From a checkpoint of a small transformer trained on Wikipedia.
Size: 21 layers, width 128, 8 heads of 32, MLP 512 squared ReLU, vocabulary 1024, 5.83M parameters.
Architecture: untied embeddings, normalized queries and keys, capped logits.
Training: a variant of Muon for these matrices, 286M tokens, 8725 steps.
Each number is 128 + 24 x the weight over its row's rms, rounded and kept within 0 to 255. Layers, rows and columns count from 0. Numbers have three digits each. The size before them is the row's rms in percent of the matrix's.

# layer 16 attention value, 256x128, rms 0.378, rows 154-196, columns 0-63
091:149110148129100144143118154110126127136116126143093077136163135135148181160119130153170151115144138069143092120152144084110106169149109128134096123110106139142146115107158123149164137155115156
092:106125112135142143117110119101113101177130112105140129135145117155130121138134128139135106171174083073202150185135136120137143155128148076127111111117136132149146103173132101137152119136098128
090:162105132125138134103106120123144143117107081121122101125171165137117155139122143144130137145137121160100158132126108144090083119176143136094127144134148167122091104108131153119067195160144105
073:128106166071199097106161136126112120073135140097119144135120148130116111111155152144109072103100100155129126127126161128098110124146142100132126127101131130088109118086128116097109162151153126
080:109151099149157113151121126116108115150144095187133161138091130136132101116099128128052111137124139177120154122151168126150125125105153087135143112113131177115109119169095103122114075119147130
077:110118124124110138100122121133135134112083127088117134109126118115129107118118157161135104136125131111142103134152090091152174150117137110134141112132129131114114153168124109141126097124151165
116:101097076129110143077135134139158121169139137079106120093152129138140111136131103139140148126152114101126148127144139127152150168105111129125113124177100116161151134131129119114142192126148123
104:120114112141167133153132162105151170134096165135114165081172141199128135170136126112111122134153099096136137078127131122100131122124163172153095145129097139134135129076158133130114127149139111
122:119142122095116122165125147121127133104170166158165114127084153165134130123143176133106128126151135111123119153171107130101128136130098087139120132132141075153161121151103157109117150105134151
107:130208124132149121141108119178178133123109127142141102121134150107119164121120135120115100145113154146172141152150142096144142146126139150136147116134128116131099116120136114162137145112113130
119:127134169094151131131128115108071109124144141159132121131149143115148127124139131137140148090130094133098103148110150162115114075160121109149126127111140130096121104176147117125127126138118138
122:124118147087117172117172157151141094151162173065098155114124124095145122105124129111113144105110118122100131130127139089162116169144155106138123130134150148124117159080158095158153130146158136
118:125168121146134133145154127127131128137101154106145129119133125147104120129162125124148117114149127160139130108122111115092193149131114125204092169135188155107129118122112122144134108123154145
121:142144122119192089139143147110110109124085091141165127147105108106187142120127121153165088085158114131096147143118128127191119138099137131139144160145119158143149095154155115140160129174157097
123:120157137130132125103121109129113101103161106101107129137124123159152116101146150126104169149132197145118125114107151107108150120153119141105131119135167162102132104129132121169132152146130144
114:149176105152138096189133148103115152180127103122112160131090110066119146137101123130143135126140123140127133107116120108157142127142107106120153133099142170145121128090144121133108133109115138
119:140111094099144127094105122137137151168186114103115091135142135084106117138130113141115143115160131174119107092092116159143124123097096098117109125166169139142130117134145122101112143128176141
116:105151150140137136102115102139196114103131151155137073119110114134169120153141135076152155097156147123117130145128155085119135105121167152136107162095142153096103165129132143162127084084137121
117:122153128093119089135161122136118090115176151178080131122151105140149125120151136114106082078141153167151131120129145131090122137119112116128099119155130115087126126135128118134146087139154116
109:120120112145135143121129091139106128112163133108134105144150138090117143126094097147143132119121168139149165183124169110109149089115161124153106162136139157141165110159130136147143135149135093
111:113066119160130120109087137119096131135163078155129144081117131108178100158127143150113139148124165194089125162141116132105124127114133160119167127128127128162136130112132163134145128128085106
120:130175165137127169149144109120105154144145144140167137133114153119089125161080144170088140131180106091113117140147112127132118092120193129109147132086161111125101117100115147112124124120158143
119:140107150152155133116112112128116122155135145098148086144140148166146124139155119110124091170142126185158121093116124138156127115115148142128091112085114106141116103181164166139112154129125151
127:141158103188120106145177088106086120124146163106112158093134115140117123151169148123139076118117153165156104173122142119103149100171096118118101122138135099113110118135155121114146153148125136
114:144139118137116123092098152102085108099128088093119113172122132113106094155110110097151128147149150128119173101105099171137140111097132131097120141132126117135150123151112151128127168094116106
122:153107126137148133161117145088070098080147157114149144164092100145129102143136149124080144133120133098109115142143129105059086122128179136138152104084128149104107169129133155129100093145156130
107:106146104120085094107131119164178136098147100160093150156138127112134150101150126109130148134144154158090135159151104141162180116149119086133095142155125138167130132098152149116113113139091127
110:122089144151139182104122092115095126152109150100180150160120126087147107173118058126129140131154136183117108178124137174149109131098179134130118157094146095128096122151110154138125110122097134
114:101156132127118157119123087130153119113135112099129100147129142187140121132130095127112098127157166145153102173129146099125130094128115162131124098145096110136144155076175121158132123109077135
136:122119141108119173094146117127121143100149123095108118139126120074143119112151148116116104104148167176130117145154106122154084130120132100108126087081103138104084105135159132137067110116153138
119:127164188149127091145153106138113125186091157140159140124088103155159145117147139122132125130154117073167113123123145145106116114166097125122139090134130166130114121160120112107118099143119129
112:082151142124166126126129156116110089107151098138119086125162133142132156093118093092125105143155142154134146170145164133147154144116145098150124111142105155147156124122160147145180097118128132
104:113138138047137129156104146100063131113164121134151119151114115150165146132100169106122121131087086082120168144133139090104128124139145112141131111114120100111150141144142097129137108141107118
123:121115139101137136126108190124136097154139083112132145122133136108148075171141155101102106129132044154115148183127155115144131112169145151142115126146127113137102136119159132089132151144104124
120:165130103116152121155152110142153151129160150169106157138093186174095123130138156115111130127119142081178099112105101129124119113147134116136102152094144116083114124142110127142093147128131121
123:128176094119136117116152122129133151131100169146114135068098147169160144114157141119127122143174169116158106132144131094163147122137135119106121143131145143121134100170126117125113151117143124
134:114134149109131119129132179115135144165135110147081203101123118153123130172133120119115141139104104186129131092110124101150112115108136110094136120145114145134159118106157086166145145147130132
118:107142137116139098117147127118132133115134105103160137114170119151124128147122117108129157115130117135139147099085155097152113134096157132088122154111149141122089162112136163092125096188149134
097:137137142163105122093155141108150111157161118163092120139091166168136170137134125100086149135158116158161092131154114139109131089113131130111110112095125095130141109146153160143122153138096141
112:111129121105088101166116149141117113100106118135091146113124146113098123120145167127165151089079127046111112114119110112093127157129096122152165134116148132136117127088087118084151143126160120
103:139110150152098121141137101136116127088107138146119129114083119143103136143144094166111140114152144102170123112140144166082145123101150167180130094100089129114136154130128133120112114153099122
092:158163119098121131132149134146137159155137105113123084085095109131089120151176160121163138107134135137158112087151139153151120099157129136137159143117113152069109113096178109111111149156118145
088:141138115145146121107107120115124106121159122144111113117149082185127110122149093142082136140129178137113133068126142130136143090123104131120124122144110136142164159152140140153128166133124131
# layer 16 attention output (transposed), 256x128, rms 0.326, rows 154-196, columns 0-63
089:138138154149147154121120119144175132111151136178101182140119087138099157126122133139149115118120148134172153141132160104122160186099127157134116197125069122155129137141144161132127142163133119
083:113149163122135136152148188122131144083104135148126145060128146130125114123182112112129127133135164111101154109173149153117126118106122139126102130148091116138153154148132132106108117116131134
081:081135111129212081085168124118124131141135154119138150146129153141105137145110151155092154098103157144144125113108115105109134113152151129141120170108136160140105119111114109104188108080110112
066:084122146097092105094115118118110155148161138138112126179142125103151124142111181150109151101111140134121148110103094131093101150129112158127107130147128086162141135114148121105153135132169064
075:144151126138142128132105137111122137133131087127113082094140173140133133123120082089105138135170123129074129086130089166106113136178073134125140102121142117117131095163169130121126118123143122
077:092174143123088116131155162140140139119131064120175084133105116130160107130146083119140115163108136135132161135122143114135133093099128139166143104106117172125140133147128150124145117148165082
117:156136146140179155121144122133123106144108145171155125164114094093136089097109127150132097130111127153175149088111164142122100088148125107116123098130097169082134147135143122109157103129091126
111:143099107162101108126112131144106098144150120133126145185124157112146114112088138135186097145108146136127159140114124115159091157100125080088141150087161158150122135132069134125093114114132128
127:120170137146099102101116111138130131167116167094125163107158132098151096145106135125140112121152132114148140101116146104151127130142113163148146116152093146148108127112072115146193072116121133
109:121124134152113099132144162109117110139118112135110143099165154147136149147133159106142153141166160174116104128124097135138131128161137116134106174126123124127092141134104095124099095155136127
122:147135077118166109134108141146138132135119099120133102080112116097125164182134096144107171140132147121114111122122126105122148153095140158128132128150124081141127108124102172125143142120112109
119:127138099107169135148133124097147150118073096138163105133090109111121130112122160121123116140108122171160158113146158121138130088139179101101146155150099141067148120138156122142151134138081113
114:148134099126106091164127119110088162123185115121086148126177159132140115112117121123121109141125115133111126118150137105097119130156144158113150136108149108143093163122119111138139090131116132
137:158147131116157137156117115144136146164132166128109136124175179149056105109132139126111096120109094099119105084153185123128143122127147084082111114122183118121115122125114131159144123115153122
135:124139126098110128164123164129155123121144098170139102114150085121110175152088111121109144137114105161092116154111149103114128138128159131148148175156131106104122145113119103094141101100136135
121:125096117145143179124097127115125147093106115137153147172147188134126164138126125131113149121109139127112119112158154148104114139116131138103114128125144123148182144202161129105123142146150141
131:081120121108151154163129117102075103137098123154120192124116129133156126139145095116103132127147156114121144149112121121150111120154120141142168087150105095110139129143143125121129156142082083
129:133146122134115103169108129132109133147156093158128159100125140149139142120134147091164136154160120107115088138159058101122135151127106154110156133159144095155123114110146117162116119148124110
117:131178138119114111165134092131096114154111105064169086110081158153134126154162143117126127167142109102106117142125077137152179146181147128103154136126135133136116180131121127120152107136130079
115:161172126099152143145127129137137149167160120151099140114143099115147163125132113160092114103155127145127107107152126146083166156109129169154139100108161120088122160119136103100149091121099105
114:109137132116091120104110065121173134101095148110125150182110138132134136073132091107179095143140126093133100170099123150161146111139097129126101107171111118119133154144148090125124118119129129
127:133112117128078076111165171136137143115127104112118117098114127107160150124144076106141120100079167128110123147144117130104119148123115150160114126127117165142136113138135132118151133111129105
137:131106112134111119162145140148116100139146148154112140097118113144159180148121123180114126133152139163124137124092092095164098150114115137112113124185155115104085136084117104124131136157132133
141:124135123117124134113117132167122149100124072155138108132136145134129184130110126128119150135116134078116190117074115114108145164107152166141122111126124100064140142136095139129109089140114091
120:159117143108133128197135127140143131100096125133130148169112094152100127071148121141095164106170151116110104138182103177095108149137159101158089131113179089149158082112149123097147114124146138
120:119158120117078106115103123128186133099142142089129132123109129141114138119093125108125112098095119082144172165157139103200154115107173108095151133131153151140112108079131139121129112085145138
109:142145142113153140099111089116093124138131133134139107144131159160101119129131164103140099143171110108166116157148148123134099106131094177120127113155097073134148107182068077111144155122130079
117:140114104125112132150146106162171143114121129144109150117114143194131150090143089154106124125156174101129111145088079121115134135155089148141157095143138117102119081137121154130141144132107114
112:151132108174109106145117126126100130118126103137167076123131099127098165153105128167134123123107074150113133149105121149142141170155100143121130148111097110113114168154105122128127134151127113
152:139161115127166140149106068128108118109130144149146135103120151155131209125142149127136164126116131108145144113110107135195111119168181161138136136194144117109153116111105129139146161111097130
132:131167102175151100130124137153145094139180124118134078089161118110116132168118154152136095163099102122134112124109138080100161136142106121093103140117096138171126154140128135134114125114151114
116:168144150150148158145106112130148120182117147117142119165116120137122127136115139175119116169183077146143078120122145137112099142102122132120113155137172153111101162134113099111157107146119110
111:134145141127095092083099142134138135160103164110145125116105109124073149115143132125106186104119120118119149133165111106122166091105142127148124119112131152145166134062104115162174115103144149
137:132119106122168073103108109120144166104100145169137138139129132155103145086134148095165133145160123102131160129107149129125129112095125116113173099148080124093134073110114133152138124152140099
125:138113161112128131144125134102106114130110102118133129115144149123159135165108114139140122140125141120135138122156125120130125163128126148115188102120162110177098134129114159088095139104162197
127:139133127150132134177151150121100045123119077133141108141180146089108145129110137126169142162100155130148125098129136080096116168150111115123086100096146107149125084119116110130121116081115111
138:114078119095153131120138114106152175139103115102116138166145148096138143072131117129143141136121132138097114143111164135112111137149158078122117142134130169141153129151130133098112163111107140
120:120133143137189114150124150125109128127164122169093133146102155161126073137148138153135105089133097056114093148154097109086119115139117118132141121102113142129165100115144129119110149147158091
098:140145169141148154122138097110116142114126094133110129136143120142104132082110126148117130163150142152138099125102140111175120166148121084152142093109124197134142126087134105135117122129173133
113:139123114139116114126152176098119129062139144094150131138128148156123161138127125093103108112135147137132145114154140145150168099076133079113098147124157082087138174128132155176137122142100120
097:125126134140154129123161149125114136103147155088120134131104116136156149062147105095116148105156117209143135143135111140132130119139105093147123146115126183155092111102103121143115134163132099
092:102121168117117074079098145113154117103099134140100118108106140102118134115101109138139079152144119159141139129177140139108159101111098134146140096153133138149141137146158144149091089141141095
093:131157154143127145128099146121139120180120105165114157151127125131129099153137101122126122123090113140164121170125155055131114144095157110091174140082123155108113132107127064107103138109166136
# layer 16 attention query, 256x128, rms 0.211, rows 160-223, columns 0-63
103:112128106106131143114109124098106129145140132152113090101133141149119087160109141122131123127109153127138134156152155159111172127122119146123083105116170063105136106149102128090126118136091147
101:086118159149118115103086126117129141110162149146131107108122155143138106105141120157115160149108092171113129103128109088132145179159159119097157123141145123106131150086113078160126125133123162
100:161135147159127109127108142143138127111138105125105110126165073158182117107171170120121134152131129108116120133122163146114158106122107137107140133085111097118134152124069137130177090150113115
094:162126150166132134134148155138094135102124118098148111113160114094152092108074098137118117117074131120140143128139106154141158142110133163112153080120127132103151088130129115094167083130132127
099:113110107141141105152157145168122134132140098135141110110126093142106095120096080179170156108129123127121135140088147134090100143103162106135155165166154112144123163138081123104089111104112120
100:135146152133116173089123154108131117145096137108129135128102158120130137108148136120136144110128089147125131181084172150162141168109138128118149137122108164103147099128171098131116141171209148
112:108162148131117080129106107094109151140130124120134143163126139115100088110092132152127136134125140148123114107149108142097148133087129105131120152110136120115119138132121138044155194130109137
108:101096120110134132144114105140102098105152132137136128173121125116130123126122132123162121122137098210081152082112115168107119123136145146174122147126127133150113112149153143132142125149164102
114:110112122118095130125165110139125093109160077109131133112099120135147093147105099130158122110141155103132148103090188103134117102136074123119132144180151171130125117158167130142179140108159132
094:150108114152157130118112096114145158144149103131178145140151104094150104133168120166134136101101106142123129156148156158175131101131133127129120155100112146136117117133166121143112124174149142
100:184153108116131129147136138098111112122151111115105166164161122160138128138143077135152132112119099133102118098084159151145099119115135134100092122135096185157119152093143168164105111159118172
101:108150103145150142105146109145155118153161061131144138116099101125130139140131141123117149120149087128144115116133183152121111131145146146093097123106137122101149113114145123119148105106097118
097:138095141152142127083116141184115125160150134120183082112170133124102152116133144145102099141169130125112132159120173126122109154132109120113139125120109121126122150098113088135177147126128141
111:130151144115139110161118103151132158125121122134129080204096168101134130107136091118120134118149139137148124137105127090114132126132121135122147117142144151132087108161163141125085116089076152
099:145134131157142171160140133131084126131136125106144164103106132107148147159136117113151091140154115099141110112147101146081132144090098118168085127192143112100109075168091111134158142106157134
103:134176142095160128099144146120136132117150126150151164156118096132102140147130145139129146129149164089115113140178099132156155127128116141185132136083141085139105142130156129082114102123123127
100:136126092137125189121099167145163095092123133129158131120136131102100144121156142094131134146126161105100102142166122107115175101120156123103126102155152133123163124082086128111147080110161114
110:142113078105133101107143092154109177128098139131133165113133102088123144142095154094160149161106090125147114131134116146147110113129102127179139151115146078143152147132109138072165117149143146
104:133146143060145140146129120123149118110105125138100170151118109111120145117143100172118120108137088129156104129082107122129137143112138117123159138099110179112128160146135105151124106073164121
101:079138080107097160168139154131124166125122085122097129128098130158137130140158145085099110136130127096123128112131111157176152130155128142119105109143100144125149130095148146144115155089058108
107:158119137115094137135160099160132093108099114133114107128171160149165094096142137088153134124115135117127171139159126133091138145118129154111115103137134184140152164139131074117127112093109093
105:116110085107128095126129134080133095127142123103092117191124120131132077103090123138150131148105120146114124156113112137110110052107110124115140150155154115179165099079121130133152159113142145
107:144158134134129119071156176125167145169138153093150109061146158118142123130107125122100114138129140128123122112147148111174141108103135133123122167097099129152121109107106098113079141145114146
103:124133189139142156134147110136154062111095136061145104141117098112145105132121065159148138137106143107108154137115148124121126118128127184113111144141148124116115109100171168132114126091091119
103:109162110049127136127140158138086131162167141117121113139103134145136092093112118159096118124109133153134162157119137112157096113152128138107112087131123152147122151161168143137134160117149123
103:147149148123132149136127153128109124089112090145091137138137129146154154121102128140119120143123119119109100132130182137115133111182132137125111122122135142153108114144116114134114149082123137
104:088162159167146119117163099144125119098138150104160148132156119133146102144129125136138103120105103129169137129135140081141111150170145147198103077123131136094147089153120110129162125147126160
104:124149121150117131143137122094146090089115113123094137142123101160173141097134136132143136144106076133114179142160165100111151155126117137142154108170120148104146114125138160122114106157112121
103:111129133154082065158142132130121170116108115135117139104088112150120152137115116140141123122108141104083107121103126099091141145147077114155120108139119146145143122086081124094152154137092137
104:120155127180160098094122102125134142100155103117084126114132082123116129149108134122129112181173152169120126125132100159125094113095157112104153104102125132131125141138144124204157102129126146
102:130146144104136170127095101119163090111154141118125093127116142108133155176183126118119142155113140144108115145135145113111141120112148122167158071125124104152142120112082110110127136118154122
099:143145160129121142190128136099110179136154150158103139132059132136162137143131112178145153149129134121100082105147132167128147091064132151103121124098136156116115091138176128127112108132096094
093:141123107110145114116117125168134139175181075135133116151149138127091094108141122107127108099171158162099113124093135118118089126129164117075090115119128116166111165110124136140124147086094133
105:157142137187156162170134120137121143119136102101136100140155118102129145108132138141106101161128129113128107155111164142116143159108111136162161084093123164111132108130136117108142125120117115
100:135134126088102135164114096125126141130117134136116119128098189118148118151166132096135114129128129104143104144128147132125141130120105092130104139129116152098122151159117113132123162101133107
099:114140139126151134082086132122138168173154135148192100122131161136138100116164150161075140114112110158139136181169151100147161141146158130144165089101127101118137135128145105069094146187145128
108:098114124106105185152144146125153125153174132160161149090096155120128132164143136104106094087142113125116135074122121138140150158108118132152097138139113156120125103157151117118122135135149116
095:109109156141110092125125142156134199156092112127139104107102145093126160116126127119151122130129122129109071113112118154122156128122122144114163188107113105134153125090135125077093135133101147
107:128181093077124135155146133115084159152128132124100144167083144112114129143113139092114120143142173119141100124158106138150141085127092142142110108115120124140112089119173171123144144134128132
091:157119148149112140143141150133158107145134153151133096089137182112113122118129095125131138104113179100102127107146150146118161110080124146066171131150147179123115153126126108101127101133138097
098:116118127164105152107120178133111130144114144066169107119135142104088130132111117113119110112104137151136136117111135144146089136122144122097107133152087140131120102107134164138159192184147127
109:126145133137127110112128143125140133083103157135142142109143100118097126148180157080110116130148160107144081147132094091137158123135155117151147111092113102110155138092069109104162136101191116
100:117106133115126132141146134096098127106090075139136138150134146134142103115105134131094116103082096111155106113112145141133152106183122147101089134140132155094122080135160143118138157092120166
105:160096093093118128141139143167094114141129116116115115147189115142112083114135125105130128127132139127150185135110145161106124097099116117101143132113142131147148164157118114123168108104136108
091:110138129143160074092115117118109165134152117106148153117107110119096088127094118177113088129143123142128110109099128160153103106110104123122122171082126112111124129120150093154198168147175138
097:102122142131098116136136102183087145123134161140147103123164132164108116147109110147140102124153174091103144133139169114098160184177071128134136129153130104112082129120099145154153118138103144
100:188152167122159136132128131120129151151113159113118134131166147111141127120140102154104135086157124145155114119083110113168127156104134135136141166103096169107061118160152146154081143135130178
095:123116125104106124152117082103171114127165157137118137166119136103154125136137106135161146143093086165103131106140116145125122084145130135145137158096096146164114108095128157151134098164155129
101:148147112120100107151147171079097139133127118137074141117120152165171110136139152134123132106117130119070123109150161128124160099117097141136115119120113118179141080116101123104132154163104141
104:110122136086098139127098126142094137118134117150086163123127113145130221160116149118116109127124128124119112105098122156151114135165128121158142130148114101100109167125117165141158118112139114
110:094150118082111141118129157170157096126138147103135109155122144134138113102133138118123155144104118117099165136114131062173133112172106145129137150118123151146112121105150143114118139103133113
100:142101119116153122082124128111174056136117131131138107102128139137113196107129140123116122116171098114124121157092158094105091082135097118101143140136126125130132144119119123174134139117180137
103:099167172089138165132097171109157085138128158107103086134099111120136160114142097183108119124134128121119103131128143116102155118095156136074107113118121131129124133104112152123117147081093112
094:097124122100120143129142105123097131122121161149113117168137144135122159101122128139128151107162120133121141134103097139158117156134136156111118101090128184099133201115181112103135121111096127
104:177129147116149161076111108112166113120137140135147131125157108132174143161158177128104122159123110130131122128168175165167124093134146154126094119066119115135107150136158111130110133148127114
108:109138158137119072118153084103148119123116138118113099126105116137116095123083116131109151143094181155162139116107120131125088105130127122143138119077140090115101135151131158095148142124077118
098:149119074119092136170133121130136128105111136106126149141146113118105100127109091158185165139120147112087084106132102133137178102082136110145120146123142125146120148108138148082099145146156117
103:155127158080145152114120129110083076129145157120142139147121153111100124125117096126152121133098129190134109147097129136108109150109162132172151113148137123142132128145131098107126154113222170
093:122109178166104137120118096122147075117157106092139142151145120121176129170139111134154089143135147114090147094138135103111161153116083131133110108159152106104108112157177126098163147129128137
095:149134164104123137155111121125139090118136113160111155192118126147099147102136117125136174095112136156101130142119132188113131161126094108106149166108125147101083141129152153126157114155138094
101:142169147115123085120170114165142125138127102120120150119105085135123133126130093186151127100131087105140121111084208118137094133134113111136105137103099166108137118126143147100160134150144114
094:137151149159137082111104078098125109143117144121116148160149145132117151106145151123118133152151103191122142090150097122083136142135098112148148129135120130136123134167133134087170134129177144
106:108145113154124146163107109116146110113161092145092119130103144141164112141137103146125152176124092153098088114082137146123126131135122115091166116144130192116121143138122139181158070116109155
097:104117153131135113140134131143108160126123139154133108132133129116133142101125138162129126149159124150137118113131104107114131139126163078129167136110098132147102110151093072140138161135142109
# layer 16 attention key, 256x128, rms 0.209, rows 160-223, columns 0-63
123:110114170139131114129157094125111146123139126166127099157084095167121121115131128130093130135094163110098119128135138168128151136097108108121116158146192108111139124114152133131131068127114153
100:110129119157116131122137133118108152139099146206149057140121153136117121122152139146152166159090131133128174106116095103134147145144173144141169142146121126089142125104100094158158121136158161
098:176130158173142162169119168161169144141148116127086151138168096148159132100141147141130146163165111114110100145120140136138126102116140156094132129079127114160117111122121143089174093140113141
103:122135180147144116157139153138130159095164123090141097143124110093152093132122095123113119113074125130179113103108075151149148152091123120121125094113133149109141088095150159120140109095139097
104:098165137100118123152108179119128130131119102135135131095140131128109106135133091168167112091145134136153129145105137107118121145086179093168140146139160108108101144140087140088126137116108133
112:117126111143101150113135097107102123134107142108110126104108171139115112120115115100133134164108105153113123160083161127158145149148108183128126123096086171099154086126136108114098115128209129
114:106171104115141123144145111079151179158150134108128146132116119113123083102090146120148105113150113150136119131117122114098108115091116119127130126142127064098094152102146132071151154148109122
108:136148118153167131091120084135141115108159134122114144174069128146117148124118150100162140134115150171119125116117129159095127082134125151154171149108110140136137132110141121158132116175165110
114:148082116131096173140145155149118070121147117115144112112085163121111098139115137150148091103142135115131150104113167124135118113098069132174152140137119102143115105140158093119137123099143169
098:131140133150117095102087105159129149102164114157167150120148116138145081084132128160152124119065106127139122181166149178156143120119113162140090156119108135139136124128148110147102121134163164
101:192111073139152121141151135156138106143141112135116133130144095109169159136109113146156163116100103116102086158118125090154092100152126139114082150112082159133167151124130133107093123113123173
102:116125085140115151117165113157131112124151082085143131112105081138132110122118163155098107098136103139106123118166169170113068163139145125096140111148103093125158106148124106068130087087109140
097:100122105166125125175109110150116158110172104155121134152139144147111155135132113171111097164118137133149152154125154126132127145140076097118108132106120163101132152096096130191131182139129172
107:147138166139175098140122107165094138135142104102106101155147117125108142150154103111126139123143130122120155127123133107096115112133122103111184100159141127111110109152115112112083124145108152
097:142109166163166168157110182155129104115132136131125150123106140106153143140097144124073134098118122123142123061187127118109118095083098123149091133187098118122108105146137100147121139122154137
102:100126134088157122123133143104124091131155108128164156119116102121110150210157100107167155122130146112145136110126112117157159137133109147150131113093138111136101122140149089066138094142129143
103:165160087155162123128131162126163127115109104132089143158108120146085142160173170096139135168084138111109141140131121123131145116103155110058148092207160124148131117123144137144113104151108090
110:169130127114138125097162103165104148111137125163133100143101125120143138143107142103166138172115116148141102111125130165139106126117114125144138124169119066120139145129125161114149135126162126
114:135095066105113103134128103119125095115158129135143115111123109129136164121122108161126119182140096109156138111087121184132131145127127141112128112128126158170136136123138126125125059111145094
108:088126104105083154156096128119118119146097149122148120100128153133126120128142101105075113109132121096138105102090138148147152122111149166138097099072114156156123113108106128134128146125120125
114:174151149166085178126183116123151149099111152135148135144163166145153090105107129140126117108139145143141122142126141144097126093083151123112115104104133158106121143123139129115127126073138123
115:151096101090146113146157120115120112186117138115135103131088145150118098121119136115156116142097134154140117156150124127098131106117148149161155123108135138155117104092099135114138145082165176
127:125157096164103104106130172137103134093142164114106084129111106111172122109127161172118120168104133122093104135119159156108114127139114130063103149106129127129115125143135111145098128120079118
107:109143153138173150166130072112171095106120135104139116088152109129145132132117103115131120125084126112180135158129126101130117133105084136137132124165152101126105115110143150092067142109121150
105:129107113143137106114138149178110146122159108141133077111125173107137127131105116171108125135129192122099156169080115138136114112191100138141135105154112147161115170159136141127120099122145104
101:100140140125115144146141154146145137074142106142104150156114094120160140123137141144115128181121149106123118112094155165140122132142168138154115152146141114143107121138105128120112164064154161
111:103124170176113121109109132178145127131130141136151127135146165145130089149074100115110159142122117152167124105137143095160111146167111146176125086117131134142154074121089124110108107125162131
116:138134115161133194101147141101135116107127108136100150139095112156151145103110101136160126127076125130108185090144158143096125111125114101151155133123093122114197070125139139109131107130108132
108:122128136120088073114122146119132176049113101118155147136096113127118168107121100110125123098140136081085134110081141124096114128107130100143127123159104091166100077093106153121151127147123123
110:114100130147126111135148112154128123115140126123127157123150109104158111184124139142123117168114079112118106125125096164109131097122195120126139121105144125130148136117136091184167140125138171
100:119116142116165120144129097155169122148137142112102101143085151109143152184183157096142155128086132133083130145091162169072142137104128118114123113140155122172128110123115121100145153129141113
108:109124163095115151172151100144148167173138161123148121098144130145117102141147112134160095165149085107114104147178116092151119117070165166140132104131097137145095117135136120119099123133124120
097:143118057134156098138127132173130122148137118140113127173139138121142122141123114120128119093135164126130093168117122108093123125155158139098118145112144140130114202106103113140108119104106169
097:104143163148121127171121104153129176083175086103131167114135117109147149139122086114074114125093099120125095153088129177111132165082142109134122086113124178161139068124119139102120128124141121
107:124157139108100127141121099127101136122117151147114152126155157136146109133128143129070091126168108107129139160101161133127138098088109125103097132159116121151100150141135151140144158135175138
097:083132115169142101121095141134150203161160138172162096162103159150102096101173125149146164141129167144104155153153127130127171171136106160122145113122129125108149154102137106116122116167122074
108:123099112145097159116103141130131090123158141121166105116077163124105135120122126105096117074128103103101101082137158158116130146123105155135112137103103171142130113144153087133110071152106093
098:119154126108097111115108081116118173129130148139131116100138144155115157100123138115185093179139128101113121099125136144135133146117132147112133152124132094104098102115132142126101152141120130
101:119103135089169108123161101138108147166141137103131124147097146122106138166144133084113121169130118110106122128151116116156142117146111143124128091160114114166132131124143137144120097159114144
100:179148149164139135137166151106149137119127133103169098129143164099097124106152130158154104120154132078086116142115092140117143150068133113085139128159140159133105145133148137126119115111088090
100:101140129150127127150117118135119134123088166094127101108132147110128112080104142099096096106104132153141107147144135113143112140159107133111110157140100149128143129107140165169111187142110112
097:155089126143153106151126113127153131153092134134133128145121127116079146143143125065102153185150115102117100088111125137132147173120123146113136084118141116146103126081094129109147114128149080
092:124110109099098117128133112106104152095146119127152119121089110133128105085110143118113119123112124119156118089113125169155109162156099145148115118152119139140112093126141125115112089063150139
100:196090143129120160168134136147121139170143129152132095132123166145135123090104128151130113122157148133145116146149125174129126087089108132117128124086144155110115195110128164127135109088134126
090:109118114131103083156113129146107124123169134122177125129124126089140107123085125183095107132122098129176119114106128122145113113143111146161132140098103114125078105124130090196162128130186166
101:110101160161140112131120136145167173125125125177166129161109137142117177123118101140135123152135163067143146131124137090159189161100121097165113143138160134130079151116111144169131130162089130
105:182115137118148104143075128123114123141158138119110096117153097086144154124130078147129157139150127110129106127114114098138132148163078162111101145100132169107102144126130099117074121131139126
097:173115143110123061109112075171168120153150153136134087178107113136153137086162122119157134166094122143118105157173124140118128131104144161144139133119100165175102123103098161117107108135146139
095:142151146113113150133163166107120148127106137131096132139123134128148130125137125130117149106132152122080082144126189124111113078128145167122123148091078107162105081135120125096144154126123157
096:138085118091113130112091154145142118105140119138119126130121122081133207152144117117125122122154153088112118090069117177148139136151140119162130124141118122155128168132125163143180143139130090
106:113167095131127121107131147141116090087145124105098091153108151133144118141151120123134137165107148139142159132060154120107127113162093125093150135096123140150110104141120148126120132115153125
092:148083066121129129115149112127114093133131122134097125122106136155098177148141145159139081157175132137114170164129149128114124124164086114096145155109123158138136124139093108168134144105143157
099:098112107111141126186136136134149106151142127086121086102114116140142178125141119162118103134129148091120145131139130131093148151112144129124135120153132119126105135100122146080092101083093096
110:085144105103115126138175066094099147095108120148128122111169133134106108167114131137128115109144093156140158151069101116161110117154106146102104109093129162152130146163133144127142140116139131
103:136097142162115154127137084173146119121158141151147127151141111128170139150154141137134142179117123123126059132144138200149129108129142135123088136093123113094125143122167093119105119115113134
103:104103168092121113138139061104108112148164124092148085102131126121138077111135113126144108101158117119131097133109094152086093141125118119131165130116178092120106102101143103086172139141101108
102:139161065080117133123137129072131130122120132128130158145106096107132113131146132135182088147091126138155097161095124117148133093081137131107108141123145130168107132131152169111135148154111133
094:129122151109158106125141095149102115148138120142131093143076168124097141163120144110155158143084160177127112134076105115132147131136111128162134127161113152127127119129133124120109132106230132
119:083160144119149133152129118082115093130156113103102137143133110115151115181122141118124099085120111153128162117134144073125116095100054109106129140108126093129140095156167118110156154152141192
118:121184139102155138150136102059111121120127095119091178156147102142075127146121131116144129116147089156135146162113163111141134123134114119085148149131118138116122111156172120110169135161158148
100:156125120131108117111155135182142138121169094105142149118147120112141135128093115159175125136151099127130120150103179105162069162141106145138116091151076087136141113144132161065094098128127138
133:187099093164134135097130124121183141129148130124143140149106175118143178088111125130158165166141145136099115106140107166091129118128121112172139125152122134093125156088128121112117101143127118
096:122105090132130147189152106148162126179114115146098124083125141126123104146138147154141129176110079118096123124106133130136143123092159158127156141119115155160149097117123127146164136129130171
115:069187157107084123132138140119068144115135139123100117151149112121143090154145160139144101161144089187156147134118135110102115109132155099106132144128110129103119126157124124162170181125136148